Part of a small language model's weights: vocabulary 36925, LayerNorm before each block.
Each number is 128 + 24 x the weight over its row's rms, rounded and kept within 0 to 255. Layers, rows and columns count from 0. Numbers have three digits each. The size before them is the row's rms in percent of the matrix's.

# layer 3 MLP up, 3072x768, rms 0.062, rows 270-551, columns 0-47
088:127100175140121147163139133076128159107134183118149139138177177128135137129093147151161092130130145118131115086136167122106070161107116057118138
105:113118147137147102155101145142115097104106135137141162087123126117148086167101133101126118134138142127094131133143131088153152108116122161145112
099:119151069124140145099112105185136142107163105103118138158120071152152156150156148090139134104156102105116158166120086152102141132128155161097146
099:141169126134080092127111145120132154138123126165107143103120127135163116112129088138103116138099120141188117105121093117099099115092100105125092
100:178131153068143137166132130101165083161107126089122090132114128106155110159115113114133130096114130131169118136117139100141144144107165186133186
106:127156132105147135111130109172143135132071142140124100146125137100129136100169132108150127114160145159109144170116099112124097089098144110114140
096:119128119097151126098112066104131092125122095156151126117138127139117120094134097069130153124123055144139109115132092106079132177115107145177114
100:156118109105113150119099101122143160121130131157136141155101142148129138117111153133106113062120127109122113086115113097144095110112103160151143
105:134128143150125165102168126142118134138156161077169166109075081166122119138161178109116139130106110108152123102088140094095179137105121144127109
110:125133100113148096106167113132101095148137154129121111137172119123116093122133135123136170156149122114138092136143140131146122148159142175101130
102:142135123116093128155117154106131126150131132131124142135140148125126149091154082160141135093140068136085146131101107134127152076125118162130122
108:148115163143134156119135124121164133165140086129153119078079121157105118134114140144141114142123134152131141136091152116135137098099139082113160
102:114113102136130113090097140142109112114143122133112110168117189104062154088129158151160132131160135128118136136137156140157124141133136129120104
098:153175147126165152084140108138104181136138116152128152132177166135110152184158144146113164142107146137134135120102135066147138165153154124126147
099:150141140120143108167121072151139101085116106100137088124136099131161100131089143125085095107152091059142148090137111167113161160126124084130111
091:107196135144187172144077078142121117120162151087089132152122123160107127149133107124137103145165122066115106107089143116163154158119125126154098
102:111128101108168131190129172097149153117098141104125139130121118115119187160117104104124185185148129146125149121129105111124145139117166144080105
102:145128142098127108123103128131151167135126127131089117125123120149103099146143101160113103113147136161151137092094151173089112141129172165124101
100:104126116121108108114166160136139070127103100134136136130119135146165129095114153092145129126129147139196114115100100131130134124134077097142137
100:113117145136119175135129135139133088178147091113150090142156096112160122133135165089150096137135158173153169143121133166113165116174118132097149
106:145140141142098146156129127115130126137139112125116150121170143103121151096185136133144118127144131146125124121117104139108126136124101103128140
103:095092092121118125153142169087125123136148114094138060145112125110106138138096191081114100147169099094132096121144116093167147090068131104081143
100:175143136137155121120128111106138147145083135168159183114157096152141095147136119123119138158148141124121097183137146077109133134099097152169113
101:153130116182136137118108160129095189153150134094101143109143160104168110110118101094189152139103079120156145112098098146149134106173079157101119
097:124127146110136120171090114132159140123174123130099098110103145197102094143096151162102121136157136134130075139121066137114147156112113129106169
105:141106117137130121140118150135114126107108125083107137121158127125131128135116119119135111144152098132125128133071145120093121142107120122062141
100:109132122112173141163163078111128133134112141170125125134166113165132182103101116123142120141154142153152129180103131143140178112160107125114116
100:093072121122113163115163104149129140121140134121140114192148102130124122111134119143141134116185147138087101162124092098182126105153153174130135
101:090126099129102123146117117090092121135162084114116131104115131118093117101107114115147093105127100197136140109131138140169154108137126167128128
100:136089157083151117109109128134145123081123159139108102140143077165110134101148125128137125133167129147103101129107181161085141143122140116126115
102:114112154137127149084112110140132059122144141122118124091143134126156134130128139075146139103133157107131104128179155126058102151123135125123133
104:147123126096134167163155130112098153153102086115164101130115119121126159138083098126134099081174135121131114132143107108110127128147149127133134
094:105148114135148130094117152123106116184175128126160190116158101120124128149155114139145117147105115120092150147110178115130123090138116105127133
096:145093132153142118126130098161125145102121115118140168116137181190162103171088127097129123102162149121141145169127116131142150101161094154101163
092:100122101178160106075150101123105112120111130141149127117151123162110133172116141147141131130111089144126150141083142149087106148089137135092118
096:130201124120115116150142152128147113148116130116163082121127125136155086085130146151144150096109130181172114125139102155137145133122081112127135
100:084131114110131130143100109184123121122159115097122084115154157146146138101101159142153190139104107119111152155156157116145100144158141135118113
099:155113144096143152079146132122143124100117091138101152101125102138142155109140124161080082111134141117106120103126138118133150065098092137103133
097:108144089119151097126111098144104098103177161169134141087106140110203170109125101120111104140105138166095121134132161125094121166098061155164110
097:110098125122156102165155150140122136135118089145156122116104092165172118158090135088122164095124121121158132134102149153086136174091121115133120
095:118116113116133145144137121124106064176116139144160137098114085118112114161108075136146129098144140160134108087118109139127092094115089088142123
101:131155099158106116179130118100099150149115126150122121130123156109129163100135108128136124147120115127116081161137141122114143127095127130103097
097:079096132150134129167139095169093105158126103145143112105114124151134159108125104113087123100179099123138151138134125131160138109121156158073079
104:175120150131194134138145116108150128118135113104094139160155115123180166153123082150133113116101098106128144099156101130121126137101141126126099
102:101195069145091122117101141089153125137120108100148138196123153144116122100139121131178097104136075122108150105147108184121112110145135141094127
101:123135104155110143120114109103122156116179138118124073123139142148140130146172097129108108124147108128112158109160123124111116089119126115111103
098:138166108099155111126121155087111117126080156065124151137113176135136189112167141150176158130101126113148146125144168149110141116156124114097164
101:109138130129089111162137122120128134116135148097150119100092168128106117148150128173129141108135073092083121103127122100130106107155192140120157
103:126118163146167140121162157138100168120148135215150178132090132146156120117195133132116122114144120137130168129179150108091108129141143125177147
102:108115127123147160151171173122125105113166127079091181148151166106148100137147153112158148156121088133148104125158122137101099131138135145135139
101:128111187168142120093120114117154157148104119118165151153109153123121120113140142108161096109138149171140148136142128127157103138121142134117110
102:112126128106088110127122138130134127126154135113134133119118166119091130124151176115130173107153132162151170104126065169099159098137157163091160
099:129165142148114092113145082066128112140091159176140092101123094142122135141133083167081116123084119144073168125130148109146146112131082166110136
096:130142102159171133127127107139144143072077113122101102137113126102119142171113144094157135119121161136144119188160124133173132082145099197126137
097:154132080096121133137108109135103122137125107108147094151103143175136130180111143129098130111088136129102115094112112116164158124078133105092129
096:151135162116134146128093146126180136137117086116126090081123140128117156133130102141129103130105102171149153150132136142115129147138142158104185
102:114112166102133105152141134155088100150118128109106142170139151087112178175148088159157120141132110143132106089091144157149100144114112141175141
100:119133172140144111110128138101149152116162102125128113082106125066126111140140123137117123138139169155141152135098125093172124134146104143148099
099:085094166092122120119131149156152089117160131137156122130139123130104101107139145137110109090160141102102092123109161123106121157144176149164153
101:130129132126127132094116115132139181121162095126154130153161143127132118159128124117159133165106105119109134099142147162137122152170142140146111
102:095096146104121131119108158141142138102120139147123151140113141095143118106137114154125124084142116135167170095170145127153176133136139172130109
103:103188177152153098151154121142113136112142140145124106159103148081101115150151118106089077118113158103124164116135123143109161127103132113090147
099:110149168108123138071156157130137148129105121137180110156113134157110123144159112123134086140148118104113111100149083116149132128116112127105101
098:099128152114134157146141161130137164062166148121127145082163123176097110120146115087094119148145114144128132155094107178109157065155075109115164
102:153103127112112131114107108100120120161120109120114149102151136165103128159093136154099120168181122124127146154118090133126154129174173097118133
102:151163112109118137123138125077141117116153132138140191083135096095097161129143138114167115134125113128131134109132103168125140091093127148091142
103:149133120119137111142113150129098133170119149085112147114132141124127075091105094088126147127154165109140116129126146090131116126066147147094146
101:098094130137114138132106155091150088112094132108171129176167130159124130096106161121118146114081142102118112093162141092129115111108116137125125
102:115110129141099141087135126110146168138109140115090114130091136104115147083081096100148122113146138089200121131126126128148158112135132098108121
099:114119112119109131114148143135177102113116133107117114145176134139117129147142106121079109125109095135152130149127155168138159123142130126159109
107:152106114151136116163131138126118138147119106122135109105055113125143102177137116134103107134099111087122159120163132099123122092130120121119168
102:134121123109095150143130180081136139143164173118116094143151147113131142163132067115137167089153119126137129104127166125146165121110106167120134
107:085138110129141127114152129117140103132155172120158133139117078118141122133136121121106147086116148114135138167160157117131107161119127150146139
099:190117092116145134147140139109076091140115126137109124094110125119113174063124047064118121137120143163159129177154179127138123106185126094153067
102:119143120125121167157116115115162126136123142156140130117143139182114118125144136109178105174125122166131129101122118118135120100122111134108132
094:120116142095102113121105105098122119115114158120138156178122143128139125141162123121103111116126108155116087159138090114130108134134109161134127
112:147136133138121152109155188098086153140114132119132183127150085113130097161126085143154116172114141121135103103152192106171125189172144112133124
107:105143121155137114154146149158150133134149107151167097136112129141177092145138122095137145132154129093072107099102108146130127135120153120123111
097:111096112136155157145115132144153142142127124131168121100159133089145143125156150126128180145131108197149136108130091136138099152144127121116115
094:148106111138093088121161075113124136115124130136122169123166114157107095103094148128160122127070139129111118146120103129120158139099137141139106
097:110153095127061132116131126172137101171135152109119158144119159137159145126137131121108093099131128144170167110147159133162104134062137091173090
099:151120141101090116101118132147132141133100167141136145150103133084117143162138173096147121125083096165081127154171120133133112144141125162133159
098:149132172094138095105117127093112112096159107156149162065136117158102111140125113097119143134130172106143123146178111093084141128120130131103162
096:138099131094102110139140134154157113125072142127132151088106118173091122142097093141111130121115117133092136130041109121158104142130159139136126
101:091120130085098126114129120151142134129158163101134126107124113118076103103093179115108170130134129137100165107163093123166133169132094124119111
100:105110133156138146126111115115101136140101121123104116193107114107104135111150169122164137103141155121118130129130170120093131108100116119163116
099:108131140092143143135148122126104140110159130108152100147127113088106131158156126111142161095150147115113157135074146115134092114080132122138140
100:100130129158157158189130140110157087136141079107153131162130115138154128116162108138135132101094135165154107146149123121141088106184132145119096
098:093111146123137121180117095114129111145140130141096208158099091126111104131156090148149122140144125166132128150125126117102116152131114107166135
098:166131143120085122144152114151093122092168070123119137132102135152133119146142111119155170115135103153117132133163126123143114133190128132144105
096:109123109134141120092121109134109093134073124105140145102134136097117173101118152115092151190136132167127149098133123135116166098142107075062102
103:132114095154101100126138147098108162158145182117127073129100171104132121130120134122146120160119141148140130084117130133137129100145160182079129
095:114107187106140156145125133135139111123152132099133109118166134129111114136117135141108125092118121125109145113132149100188140124124152140135176
101:129121140137151123128129121152135070115126114127100147126109110149133121117134156137135160129126130149133127126132145107151153143139150124175106
105:128083128134105108108138121140119166090150092125120095108114160106155085114089137115085165113135146149136174127152125113133137124097096164137081
098:124110131138081030100131157130102092131109117151140114169078107105132128119128129165106132154130155137112100102147109119124106141079149085147122
106:161103104154124115140160121123173143115131121109139131120120134111096157120140148126124124133153107139119110055145113153116137129083073137104104
104:134136130133111130085136130103172098083123132129155115123169092142129100164091142129088109102175127151143143144126135140136089074134133132091144
099:153143131081133126097117102144070140136158094100165135165117127136117141141130131151139128124100154129128127157140142148131148117121129128149141
103:110105126118117103160126107127130149138111103053151126091109099129133109135118133093134114112098167141122121139151129121138138131131108148094135
098:160157117132171097109116130143166112139126148148107117111140102149068165122136162135148128120144106127129119103088174092167096093137094117164180
105:131116084138137108129062112140122094092109135150138101149166112155097114138170152115165122110179130124127135154142108122147150155101092117119120
103:095119106110142130134127159109129149117128121095128125138101181084087154103104130122178119117147133136131126141089181137123153137143152131161105
100:153124125124153140065155115118147110122155147137128156128144117107126100125155161124158127138150150180118108146104112078143148109148159116142132
098:146142114132104163114213101139134122077104129162125130135094179120156114150139115100153094159110142123104112140137152138160163108107121127138158
102:126128101089109139087110114127104131145145156137132128095151117117108133098093097126134105176114123140144147142151118121134112110194151090111119
103:130136147112112154156165126146139119172133080150092078122146145160169091105151155128162114134138131082144131070133130148093155106138158169160105
095:069071103103119151129135106108075192153127123178150118143118105147089138162161149099123134116091124086106078119117082122143130132102120160172087
095:139097147126147116124117144091124086128118104124127123130111137131116121102135106094146113116173106109120122164135132113100122152137092132130162
110:101131085174146151137153119164147169173131113106109138131123092150170115149119121130076128144116111154099138157116125122181107146118153123129127
095:102152085134099124126153152140113128138114102093102100089126163118140097143114107163083135152121158108129103137142113120123107142106071139095109
102:108137082111102126117136144097104149130143117138111125086126092159095101136190142130139161111097116093150162136116152178121105160121140134167129
099:168135109118161120111126140125125133130146153119123118072149103080137136108138107127094138154138148125146117102127173109123149072112080159155138
100:118109096128126101128140116131120085128162122107121107109127142168139153114130111107123144148205104103145109143141141114148115125126116119123141
101:150154157119088125158115138089095200131171126114113183105142105134118120106148090104090132154079126120085135143092121109126074142094105118125111
101:094144177133116116128161069056122154127153168104153132120116107106132107134124134103130145097095133122139129131108124116141128104095146115157140
104:118080123110157119133058094124151121098152102135116186059085103141122086148146155108129122080147149151138168124118141122117121158116134127124188
102:117131107156075111151143142150130121104140115195112109123123143146136133112114107099105124130168117129141111111105128127160092113098147125111107
100:188193138149161112115108093148121133129132120102107112140125104171103152111161108148124132132129113130140137147131082119120131152136168153145147
101:110134112108141155135099126115130140141165131106139122117140119146141150129091148076141155063112114128143142124114111134122123112119119141140131
100:202119125154112146157172095089118112173107124100122048141054140144136101092148100081114135115119146127142129180124115149149155111094084133148147
100:108138118135120118096129140144122139152143106197104096177136141115103104116145145154164119111094116148089137116110100132112081159162132196131116
097:140081112132154054176131109118148114152149154178117111082147131131116101115137161144123145124098114142155211132119168108142104170155114144105155
101:139106166141123132101112146117102121162132126133151094175102130121140068142120102103081151162178151083112089149166154096102115126127111132146121
096:091119098142095156119148121169167146098126139146116133109105144130162159167132066158116097127070132118116153131138149117141119143112109125137142
105:137145108115108138123134157140130124139145140098128100133120120122101113109156102164138098132102088115141137126116132126117170155096154177153101
099:092163128110177104130108151149129146085164099112087122154131115108136144128124135147158129131112112099137162116137148117161101185141129132120138
097:100121146125116141107152105129098137123104124108143200126149079098095113147133130118141119090113159111140086139136142110104147137190121108084112
103:161172115131135106102136120109117088110155129150172096154154132160151113164111129145124155114117154150142107139139120107165127139133123143095129
104:125109155141114130141119118130159106123121149130097138119133100175103114125098095115114170128176105079173153125127107135124133101112135136154111
101:087093140146157090135162124088105132160165156080147131081123135122107099132099088126113097116088115136127170148142176092158115145163139154151160
103:127098116164121077127112119123132108108102168151118156140143098151103137103152138086165155092097110143153167099125120133166108109139159116132099
100:112103118138155150075113127145135093127125139151151139104125129140135148154174097117101103117102139130133144118130113154129157132096148128112133
101:079162147157149149104107135147146113115103136175134121129158112114138111114113154129142110127127152156119115131095141094106135134157125109073159
096:126148096127163158149105125130140129096127135135169134080120120040157121120101195172141120179103125148149166112136145145111130104149102126117127
101:092129118125136141097107091097121109115106099119134142168146098120141098143121142144203142118123155081151128123104134156132099096113111112122138
097:149110123154147116127116093114131116113129099146117143077129131177096131124106135111167152089153131185146111127144127096104169131131160146166161
099:116142156155139104084151120158140145168158126125137121137103108099073144121137135120126147118149125145130156075150097173164118147179123098134132
105:114127132106109110094134134184107165146141154127144124104139146102092100114135123111104098138138164116159109183150148177093102165183121140124128
100:122152152136119150118111129114121115099097111124146106133140114117108116135126119131135143148174086121120103081076162068114135134093129161128143
104:184100138174107136122120088097119134103093154152158169146128146134121105136124144088164114097154084168123119132139114162141134106173146122072155
100:148110160137136138154185145113150134129135152124146121112136157137113119161146117102149151119098112113131126080130071136119136117141106128104079
102:127129105147157132069147093153164143123088126129124126132117115135114117147148138119145110142121110170143090121130096129112146127094109101119107
103:104109171123107102136140114153121095125130128125156085160169112141117139144131149130149103119101120065148186152095102100113130083118112112115139
098:142132135123145131077135097126158130112138104156158115132164146126128116184181117153127152121112116147125099122112114155153104184151133123139114
102:118090133141129126190155122137146128166163126157114142143129128177158136149129127115136128156115145130113128115112133144131138159110153112129092
100:194107141166145127081115175130073168130109146127134142159181165135168105105162124109158156127119146105113134096119143124084143158118099134101120
102:200134140135155117128140118104132144131108145098091169100110177115137140093099199107116119122121151140137156126174106123138135141127095164102146
102:165138163143120116104119086102119118150097132086119119131128105138122125102093122152143153125138134140144139172126160137137109105142134166132145
099:137113091132114088126094136121111113089101111127127124131129124140145108151144102153126136089135119166112132146142117101142128119117176135149120
104:105128105121136130086124124100101120129141145130155162108142121151074133120139120164124131098151109113131148156131119181153139135144119132126125
106:136140129103112121129116097081103090121142118087098136120112082076108135126081114115116185087117180128098109131144113200131108102112093100158116
106:154171094110130128101175158143129145137111158118145096122139128133102121117112133142129130117113113086116093119164110087182116150154116131093144
096:111119117100155087119125167140164117129136140106085124105156128113103136112139126152128129136150112117155142113165148156110150110150113141075128
101:131141135127141112126105132153135098122108166082158138170135107122095134165142143098106131170095098105158083115089136156126168100133132150054130
101:140120084146098105129109108117122097124151104107102154154150147119123123091124116143153100164142087119154175156133143114119122113105095090142129
100:147131137130133122142140130092178195098132158136137155118084126138109111100115114186129100133128108124152141096113161142124146118096102155110146
095:100133099113081146142136165116092137145143127109132110120132108131122151110148141126090072136138111167112159098140111160131097115106107119154135
094:140122124124145070170129162130140119157108104093145137112178104142156119123165088110122167126150086142114156152095118132111110098152147093142141
095:094108149141172142123151120115106142144163124135158105147134126098108137124131133169107108149114154135122125131129139179109150157149155166128129
099:143144095138167145131089149122162135109136153155127142158158123108083133119144076130136163157148090145159179106144160115128132130069108128126132
096:139107131114092116134152124152114142135161145127151110173092142132102108150114128146156104148141099136117126142148083145095084130107141154162130
095:154107128114119090106130057113112148134112177148161135119116118130100181134105128113129163138108124149124126178175096134117102123129139124133110
103:104098168152136126126134101156143110099150110127113153115075118119085174107125168117140095137143114126150113093150151148094116118146099105159096
096:128074143097118131111142086090134110073087140125131127156115092093139143129145179134111122142153174159144135114116131105120169132145144161117124
097:114143135125109103126146146121173152128117132156118128119153138110088134102112116140138111144112090142132089108098046147154142166112143135103136
097:127142145112116140128143103121110124119136084135084139129113111160106128126100100122126079116136118104120130170180085112108159127092127157146094
105:116139138140158151111134106141125136136110133126130144135134117129128112119090067082150150152118123115144151125175121146127070110162106140078160
092:131167111103100161128107099149116100122115167134094148128111141081184139116122127114137142148131129117107126153179126130139129145118147104145126
104:151107113148142142185137123139165119098190132128112090116134088126128119119153162132115094110133118132180126108100169164104140122114156190161129
103:110154193125124106124139103143136174126138100165161158088172109092088144167109098132171125137149144145170137099146133117147110156146117115138133
096:090092091139124147113107164121161144087148124149175124145100159113127096129133168108132153133102130087131160107150103098155181120149115142152127
102:121126120110110124104148123146146118114103081143161130103124106138167142117144154139149199132130147134117118136139143109156172118163099115153108
101:130127110111120133114150182143097124133099119104100128156163135139136106171151135160161142130094113143133107093136146139075091144163121135125132
101:127126152133130124125115094152109138134123139109138130128156141157141113127119135121112138118104150124092142173101091134108141121137103088135080
102:105115094148110129104123147148127184184133115112132103132119156157125130109144141103133156101162109141142136198142127164131105118124159099128119
104:100104127124175153146153083096122098111131117120107115094120157143140169136147099188095090141149122170171133115189131137117165148097153170093104
105:121155168103156066091129136149144163129075201123127108146114145120082102100107155142138115118102105081120124169138099134095129129122113153127116
098:159105139123114094146125081130117167143146113150150090194117149167098137099178147105125109116179146128124103065101137137097142152117125137102129
099:138124171134145152135122125134123143098121155124111156119126096110079081158083126117073112144154109152124129099185087121146121122123111108076187
095:187112132114143143110136143087172137148113109101123104173149104124114122149109140118094137126174168104135124167134123032130133127111134170116102
098:137109168155152063164146115108165139100150108076119122136075099145136113096101126099120151122161105152155152093154115113126154134184132101097164
096:160106132125152178118145111140119129115120133153112093147122128107097125137116129156114125130117116127107105157111118146101149097161128114133144
103:117141110120087139148112157119130156134092106139119126143168133145143110126125143169146136104108118098099075087096136176091109123107148132123111
100:140093112095087109108125134149123127176148113116098137133151155084129105088101139115121143148137144107110138127118107099161131163143158142149112
101:119129112143077098149188142136107130134135156153149110163130124107108130171098136157097170104149137138151161123115105096146133185161134066133132
100:122119151128164141183171147106134177154144083121097127117144128132127149118153129107086157139163124159102158095119103063147140163159134145140094
102:174125091110203079044089063114144114127121118124137083127166166130116146171140109131149143145146114160103107150179133109136133121158133144078131
100:099115113156114148161168114168107120141099099095157134106136169115126114154145138138116113109101149108095135138155128129065127152159112114097116
102:143110135115115159085123104125120162121130148107130121126152112102131121167140115113116115108103127135102127120085156160151144130109154127168123
097:101097117123103104131158126137108126140126112117110113156116106097136129148148126105134191120099127115144131133096098097139109164121125111124139
096:136120135162131136086164123150136126125114112123141124110144185068128118169114134155120144089098107117163102165116115108117118104164102161105113
094:108134107098142173104064113067147156193135135142117118106141093130154146120121146097114183148124155120097112126161111167139120149100137131103152
098:153157139114114089119120136135127154140133121115134142122165118095145156130141107105159094122100151126089103127104173136119086151138129134108140
105:145101120122110113080130157133068117148162153069152141113115125156133118135115150145098139129070127108140112129161099098130143134117125127122130
103:167124165162110112157140108123151096099142098169121133112139160144161130131141105118126165146118142068132122105132111130125131141130143131148121
099:140110138142142137147102108151073121159118089140150148125110142117117123144137135121131165087156145097143121102144156144126140144132125112130126
100:134127152133166147121099142135106096101145149127155132135148155121138188144100102112132158121160178136109139143152119182096128152111137137104117
092:159164083112132115131177137100114101114152095109158103096080138159130137133100168123128121152107100116123127159099133105133144092137146067185134
097:144149122102122098122148134119182139133155133186113181124091131103117116131126121096129091152169138111155210108162116109107118114126118137145150
107:140109110114129153094092148168144141144118144118139141168125145104138165151203124194105115129116106118115136100145121130077145122128101135125127
101:132147161107105121120173121068169102162147131116138138160086115095118132150139130132084098096142110163128172193132127152108050170115179082158192
095:152124143096191135133156161103121131151110168147148114113135167105131184144118109126155154177123097115134119154096144144122122159099087094131072
088:138154110131159140177089099180147103194140133123163089110131136101136145101082162121140149123159119105121110141184156090125169133134107130106137
103:115122085118116138154140110135107055162132137089127157146123103120127117173127152145140142117108121161099126160143135100125129126119182134111094
104:136120154155116110166139128135102158149120107144122094161114159101153143119148154092156114114119154119141118137092173153134087133100196140123160
101:114087102121126127148100107132160179172123130116159135112116131088139151142140128176156144136137111096093142123127135131130114127114105142121158
096:068125145126136146119135134099107140155153134159105171117135145117149105112106129073145115154158147123139131103142124143106120142099154164147129
102:099077108183127196162157143083151120130118169092135112137146105154117141160131140113141134182147096099154152140118120112115139153176102155089156
101:105106125146137169153145111122103119094184142135106071102138132132140117144107146131109113134181140145138134141131118077125116128159141129069121
099:160155128168126110121162136093129145134118152152120105115122125135136127130121128146115094116111067134122139101129155112115126122115109142142118
098:134136142142087133126113119106139086124093133108112155133080142181118122098118114099134045094148108143126145127114128125160153138111135143129143
100:147147074117109122135113138117112134074126154113116135115118127116171122125121136123117140111129152109116129113124130166118134143082136086176075
101:181107151096122114154154091120119131120163151135110172124147127109156139129132132111166120124110114145089119124148144136177113122121115146139105
098:132147123135153130141118146090161104172146091134101133164124115111112112116137112151101128126157142084125093104130128148121128163117118149098177
093:153128157139150116092134098139129121106133148114133129182178124132130123100141122122111124149118125168088107118156113116131135117165134177139114
099:143124120102133122130094124121081127143121098136114108113119153153120083109104131113118164153139113127147119117197129103115103126141090158115144
104:142132123145125146117141130093137135091127140099125144143110126162158144100156101121126143140111178159101134118098159121094129117125131116076116
103:146165129116140109162159141152114156114126114133175147124168108150113142152156143139088149116119105152098159140116109135110158140165073082069112
103:126132157107092118115116091092145146142162149116158108118097155118119204157139109178147122119124070141141122116111142116105144125108150148114132
101:128135142147105112127079143104195110119161164145120130152128130125063157117109164127110110142181157123138094097110152123142128148099109137109145
095:096170173106124139114104092126117154128117118103098107105110126161090118095138141145140138150095132158083126123103131115090116116153107093161102
097:077149115146160144137152161137124143164118136111150163102130084105092144117114137130120135125138103081145097119147083161150117108113112087128140
100:097184140166177140119141143156153144110134136110136123140123158100140112099112132211128121131160152106136114103148123138143127167099162095122134
099:133112091098144145079100103146170119135098127106078112142122134140161167107157163052114123085156143107187161119120133153142105138113145125142157
099:150116136112154111181116142152145128131125151145150115085090120146131138118100097093147090157158132091136122155096125105156144115157149108135153
096:142129154096136169147128139132094075103137098120150085115110159131128112115147090155121127111137140135106142083103118117103169134120090107137095
103:105158104137146143148101142134145121115102094145136152130133148137077155088138129166125128112116127133099117114105088145140108076125140128128131
101:132177132136157127128157154164071129131122138103071093106108146141129070152143070105130172108135117126139157134131138118136111134131143096157142
103:154155112164164112103090137138100129137118126137075186130117152111122126113112159148094157124141144113130171122116096118123162165090132095132134
098:157121148080134154086119125100158112108063133112130142141096146138148110151129106149121126127081127136125105156143139163107114130131164157147153
102:133124142136114108133118156126184128164138145118129131193115127097133136144100139136141149180176092116094129162080159136138120117125114156124136
098:089151120160102110124145078160095123123135121140155132131121066101089130159139151076130146103149130111129145097105074180110157096166107121145088
101:162121106107149148142116104120119114128123107123152150120132086148164160139138159070113087109148112094119129113139153146145106143115089146151158
097:091111135096144099124158117192157134099107134165113109131163155121090119129128095178133139137133136123138153141157146164139142153116123143152087
100:118137089115072115157151090166111108126105171085140120133112140121144201100093139122141110130117116090130150163129120103143170119143122104135135
099:068134117147114095137108125139115113096112106122116123111143098101102140058134126147103119104206144129111126128131091117162131149131088128133105
101:138110115150139170143162126102092122147180182106171144148143101131118155131137108159149137124129121141109155138144171126115140170106129167154143
104:079101122192093130074112132091134122150078108112118148123116087093071115150129133115161136171109102112113150149099121114144142082112169122085128
097:152139134133156118148147127146120105171129041102154123118170164142117124166110124106146152125139114113155143125109081169163130158118111083126161
099:126116112184110136122137059159103150102151080147103122131110128171158142113166121132097088144098124118128170119180099116122097119110127106123167
104:093122166171134102152144151152102102077123138128084171131136117157161105148163151136122138076113128157104102128149110090166103117149160134126103
101:119154129125093150105123160138177143125118138142103128118150116152088129156131156138126117157118146114130135122148134145101168122122145163119056
105:104126101136106124135161159129124141177115104129114122134149103152188100127121104152100116164143144141137134148117138150098115138125109145113094
104:110124112126118116112128098161160147097069159122081153102103148141107073107087108139116146104099122125125101151150121120152152164127092161121128
100:174115138125174144145168083123129109085140113119086118131139105142115134146134148126131125118118099094114151102105191127112142170143116129173175
100:118141127115143121151157163158147132122105130161132122139098113120130136073119107165138132186110144132134116152096124078152144140140119105129135
103:075122078146111113147155107110094107159139107166138118109107137149132094134137128093140135147139131107166137163104118117109124117134164146132110
099:096122176169141116108125100112128092161091160126133132118098134101097136150092126091151120131108125121136140112092110166120109121141107122126133
098:096121120102135116149128075141141145136159065140124123125133102110094129102075125109093114137101161137135115088119114149119169145137127139139099
100:143110100107185126134123115131203114123141112122152164153117186125105069141155106091110118132177151138108114131098135167131160129135160122138147
105:156128088096175140171102136123098150148079095144143166111132157160184140106141152111144107095097158133128136103119119082112177095141137085157142
094:131119127099147121114139102127123158151135173138168144111119119144112133089127115120172138118150053126098139139097135145107105143136159158117123
098:144084087134136138145121146159108109140173081077107150103170143151112114154144122136119140145118100116105125106123110140122150118132103133163106
105:123096101140147139102165120100123111127153121144120131127142165097120122105119106119114126137118145127144151140129061145137115136148150095133128
108:133128090129115139156113126135132150132120128127123127056160087164165089124143133113144116142129149093097137106150114124124137111126109128117113
099:123143085159097093111166108138105142136085092114129144114159149138155112145178128157125134158116203146116099155126162123161148084148118159125113
098:128136119144121073089125129117099147137090155130133165103097134168128130104094140126183136135150121137172132136110132162122151079136110105091145
104:134103110135148135157130117108137144136170134151168160102142105074133149138134094121139114131110117117141118107151110165142128114113126113127108
101:214131163096059146122118103140142103119145108129131099167104113109111118109140117102085134083208085157118159123111152145099123143128108128133137
094:103105143133124140090125111155102124132157080161135146135088123164161129099143119099109106141119136124118102122148144102086124118079139146183114
096:108133095139123108138111131137131136127132111118151126123136129137103096174111101074137094134117096138154103141138159059131123135123142126122095
103:138084117122100140155088145107155104135163102140124151120113082119105123124125111155085162142114160111139124073126126092134094150137121166101101
102:113129150065137153166165147155100149156128101152087121109154107120128116162136132120146098127139076152120126126138115156088110096097108124160121
103:091136127122139148124116140112124114114113134054110108131135131137131124116118145135131117129119101175120172119113162105128129180144110134118104
099:179109114132089104089145113134111091154113152102138126142151149136089139144091135144148159130096137121143079109127113137151120096140135129130141
101:107111097167149132121134125121111126084121134165142128139109164157133138123114119156147144136120141152118155111136097116118132152114084136160147
100:096143118132118135109080185159114112097119141161121126145162126138139099095117148136117137145101139112094159126150125133147112148142119131144141
108:086095091136120152132102119178191113117157166112115131139093132120109118129081144116120115156139138059113166140136105143103121108118136114101161
101:127156085082123140125135126139090139143124107129118097091103110087084097140126129113112099150120109138099126156132090161138182112137126132148106
107:104114130101127132150131111141150124099135164149128102171146128162137093139154133091100158107095101156149140091108091115148120131127125141141126
093:088151145148137127153111093163159128127144105158137111105135124172120121127127171144123107123145114140138156095154128164052123126070118096144155
094:131102099208104119134114135109166120123128111115153115117125106120114116130107148138161105116186136092127136116149106157150122128137130115108144
106:104154098153136090133179128094148105171202104117128112133103114121086163102155084105071144137176138136107130120155124100135123118125103143112140
102:131098124098145105127132166114143116114131134156111103115123158120157098132098098154107128150107096167126138185106141081115105111103151113102119
099:119077149162123137101123107114147139103118117155138183160149128148135124116164153126169124083120137125121134167104102125139138153092105115104130
101:131152158178125091128127123118157152138113131104154115124161110133132154082109137132149126119149105084137148166134158162106180086118077093119149
101:122125127123128113167160131168134104103115126138156076174113116144110085103171158088133135170133124131133163131118151125144121083134146110124111
099:151114168143078144158121178114144148153152117152144185124169135164124136086113139137091131137098135164126168111111135158145146144101084120112178
098:145133109129127111126089188104153133164087123109112089140121168102141158120185103138132140152111103102131149163131172120138153175116149172122108
097:136161156110153194130105165192138123122167145118119122142140158112175159127094124123159154133143128141097126136185122128139105141183149148138097
098:093127185108151147089146164156101076108099130070140154124103095116123134143125084102136129116175123134101094111076101118167184130100127094102162